Part of a small language model's weights.
Size: 9 layers, 4 heads of 32.
Training: a variant of Muon for these matrices, 83M tokens, 5037 steps.
Each number is 50 + 12 x the weight over the matrix's rms, rounded and kept within 0 to 99. Layers, rows and columns count from 0.

# layer 4 attention output, 128x128, rms 0.348, rows 0-21, columns 0-63
44 39 40 76 46 45 71 47 54 41 47 44 51 54 53 67 56 54 37 35 66 52 53 50 49 36 66 70 58 38 41 51 65 60 42 70 67 58 50 57 37 48 39 38 59 30 45 42 50 47 53 39 47 37 34 34 51 51 53 60 39 52 41 60
48 51 43 42 33 48 71 61 55 43 49 41 56 54 59 28 51 50 44 50 63 45 32 49 40 51 55 50 44 50 56 49 49 35 80 51 69 50 37 67 39 65 38 39 42 32 37 31 45 30 55 48 51 45 46 50 55 43 46 40 39 50 60 23
46 48 50 42 44 44 55 68 39 43 48 59 49 54 82 27 46 49 59 56 63 81 64 44 43 36 63 65 49 26 62 58 68 55 55 38 63 36 56 40 54 61 40 37 54 48 52 62 31 56 70 52 26 48 46 49 39 50 39 61 46 51 71 22
69 70 74 53 45 55 32 55 59 54 42 98 53 56 58 47 49 39 46 42 53 36 62 51 59 47 61 55 40 53 59 61 52 49 38 39 67 35 57 50 43 34 53 57 71 60 54 39 48 57 44 40 40 39 46 52 60 46 43 43 59 46 38 42
38 44 57 44 45 50 44 45 43 56 41 51 38 66 55 43 43 41 37 55 40 51 21 41 74 46 57 48 44 54 36 35 51 47 27 27 42 46 59 57 59 43 45 43 49 57 45 52 54 42 59 54 53 49 41 50 53 38 38 49 74 39 54 31
39 44 53 46 54 48 38 56 45 39 60 59 55 52 43 46 53 51 39 49 37 39 48 56 57 43 49 46 43 48 75 39 46 67 53 47 52 68 63 69 58 46 46 37 67 51 46 50 59 53 60 47 22 44 55 60 27 70 46 61 47 56 71 27
55 43 42 49 63 58 37 64 61 61 49 53 50 71 59 49 59 46 56 25 45 31 37 56 67 60 28 62 57 41 24 47 48 48 65 70 47 51 75 40 41 49 49 44 49 65 26 57 58 53 53 16 54 52 38 58 61 46 61 46 44 61 55 61
45 60 33 37 61 37 47 58 57 57 32 55 71 55 36 48 74 57 37 46 48 39 39 42 51 58 62 45 47 42 44 61 52 33 42 65 51 58 50 57 49 56 30 66 64 56 55 65 40 30 63 45 43 45 42 35 49 60 40 38 54 58 67 50
61 47 53 31 54 56 58 47 46 31 64 50 51 48 50 71 37 49 60 62 53 26 64 79 47 47 37 44 49 49 58 41 63 45 43 53 59 56 51 56 67 60 57 58 51 75 51 34 33 50 40 52 51 50 52 63 57 63 96 40 46 20 62 44
48 44 68 33 50 48 63 52 46 51 57 56 75 43 33 48 59 32 69 49 47 52 58 43 39 59 47 48 60 57 69 44 56 48 55 39 63 66 64 63 49 40 56 59 49 61 58 44 62 56 70 51 59 56 51 62 38 57 70 51 63 53 59 50
62 41 37 49 41 43 58 41 41 65 66 38 44 42 54 56 45 34 46 42 56 42 47 71 71 57 53 40 63 45 44 60 42 56 26 41 43 30 66 45 44 44 43 58 57 60 49 61 56 51 53 59 55 62 55 44 52 52 52 59 53 32 52 47
53 44 48 57 54 45 33 43 60 31 55 45 61 53 43 71 65 48 51 49 42 46 52 45 23 47 62 59 54 44 45 51 55 52 66 65 40 38 34 60 56 67 56 62 32 59 34 71 46 34 61 49 29 41 40 73 61 45 67 58 61 56 47 52
55 57 61 55 48 47 46 73 62 47 52 65 57 33 36 43 65 40 48 44 38 48 64 59 68 53 38 59 55 53 49 40 30 57 50 52 45 46 66 54 46 60 58 55 43 49 48 62 63 75 45 22 50 54 48 61 55 49 67 55 53 53 53 47
69 36 75 62 52 39 50 56 56 64 60 57 55 58 53 68 61 43 45 53 37 56 55 50 42 43 43 59 62 48 65 56 65 54 45 58 36 51 58 53 45 52 33 60 47 67 64 61 61 73 56 70 47 43 28 62 51 49 36 46 44 43 49 35
32 88 46 71 82 55 53 55 62 41 51 44 34 51 61 39 56 48 56 36 19 59 54 74 63 38 55 40 55 59 48 53 20 34 53 31 45 55 57 50 57 58 58 61 64 44 62 51 50 57 50 40 48 61 52 73 44 36 48 49 62 69 51 47
42 52 61 41 59 35 22 36 32 37 62 55 37 45 43 56 66 34 45 40 33 37 43 39 83 53 54 55 60 38 47 61 32 52 44 43 30 36 45 56 58 41 45 36 50 61 54 57 59 60 35 49 43 57 70 43 52 45 53 33 66 37 53 46
56 36 46 47 56 61 69 42 55 44 66 52 52 46 59 51 50 45 48 33 42 68 45 47 48 33 55 48 48 32 50 59 68 52 52 56 59 44 42 42 57 36 57 34 34 48 54 43 41 53 56 41 38 45 59 57 41 46 53 60 49 54 45 53
51 50 50 54 41 55 56 54 62 62 50 30 69 64 59 46 49 36 37 55 57 39 55 51 52 37 44 42 51 62 55 55 58 55 44 46 53 68 23 46 56 62 22 46 48 27 46 48 56 58 60 73 48 59 37 57 58 40 35 62 42 38 52 42
45 52 55 26 45 42 57 51 41 67 36 41 38 55 64 57 27 61 46 47 32 57 55 57 45 52 50 40 78 49 48 45 41 37 45 33 38 70 49 45 54 43 60 57 46 47 57 56 47 63 46 68 48 46 33 28 52 64 76 38 30 55 51 35
33 42 48 27 54 60 46 40 44 56 45 45 49 25 61 68 61 42 54 46 57 53 52 37 23 54 42 43 66 43 48 49 46 37 53 55 50 70 26 52 31 50 49 53 34 51 53 58 46 33 56 53 61 41 34 46 51 47 52 43 42 55 60 42
38 37 52 69 64 38 52 61 42 43 47 50 47 44 51 72 58 41 54 48 30 36 63 58 38 53 61 48 39 54 43 51 41 56 45 39 63 53 51 51 45 52 46 46 40 61 54 31 39 51 72 60 52 58 49 49 54 72 54 60 45 56 55 37
44 64 43 61 54 48 55 42 51 58 69 55 62 54 53 60 46 49 66 32 51 61 66 42 67 55 56 53 62 57 64 52 42 55 58 41 46 60 56 55 47 34 66 52 66 46 54 61 52 68 62 43 58 46 60 40 43 50 45 48 66 63 42 40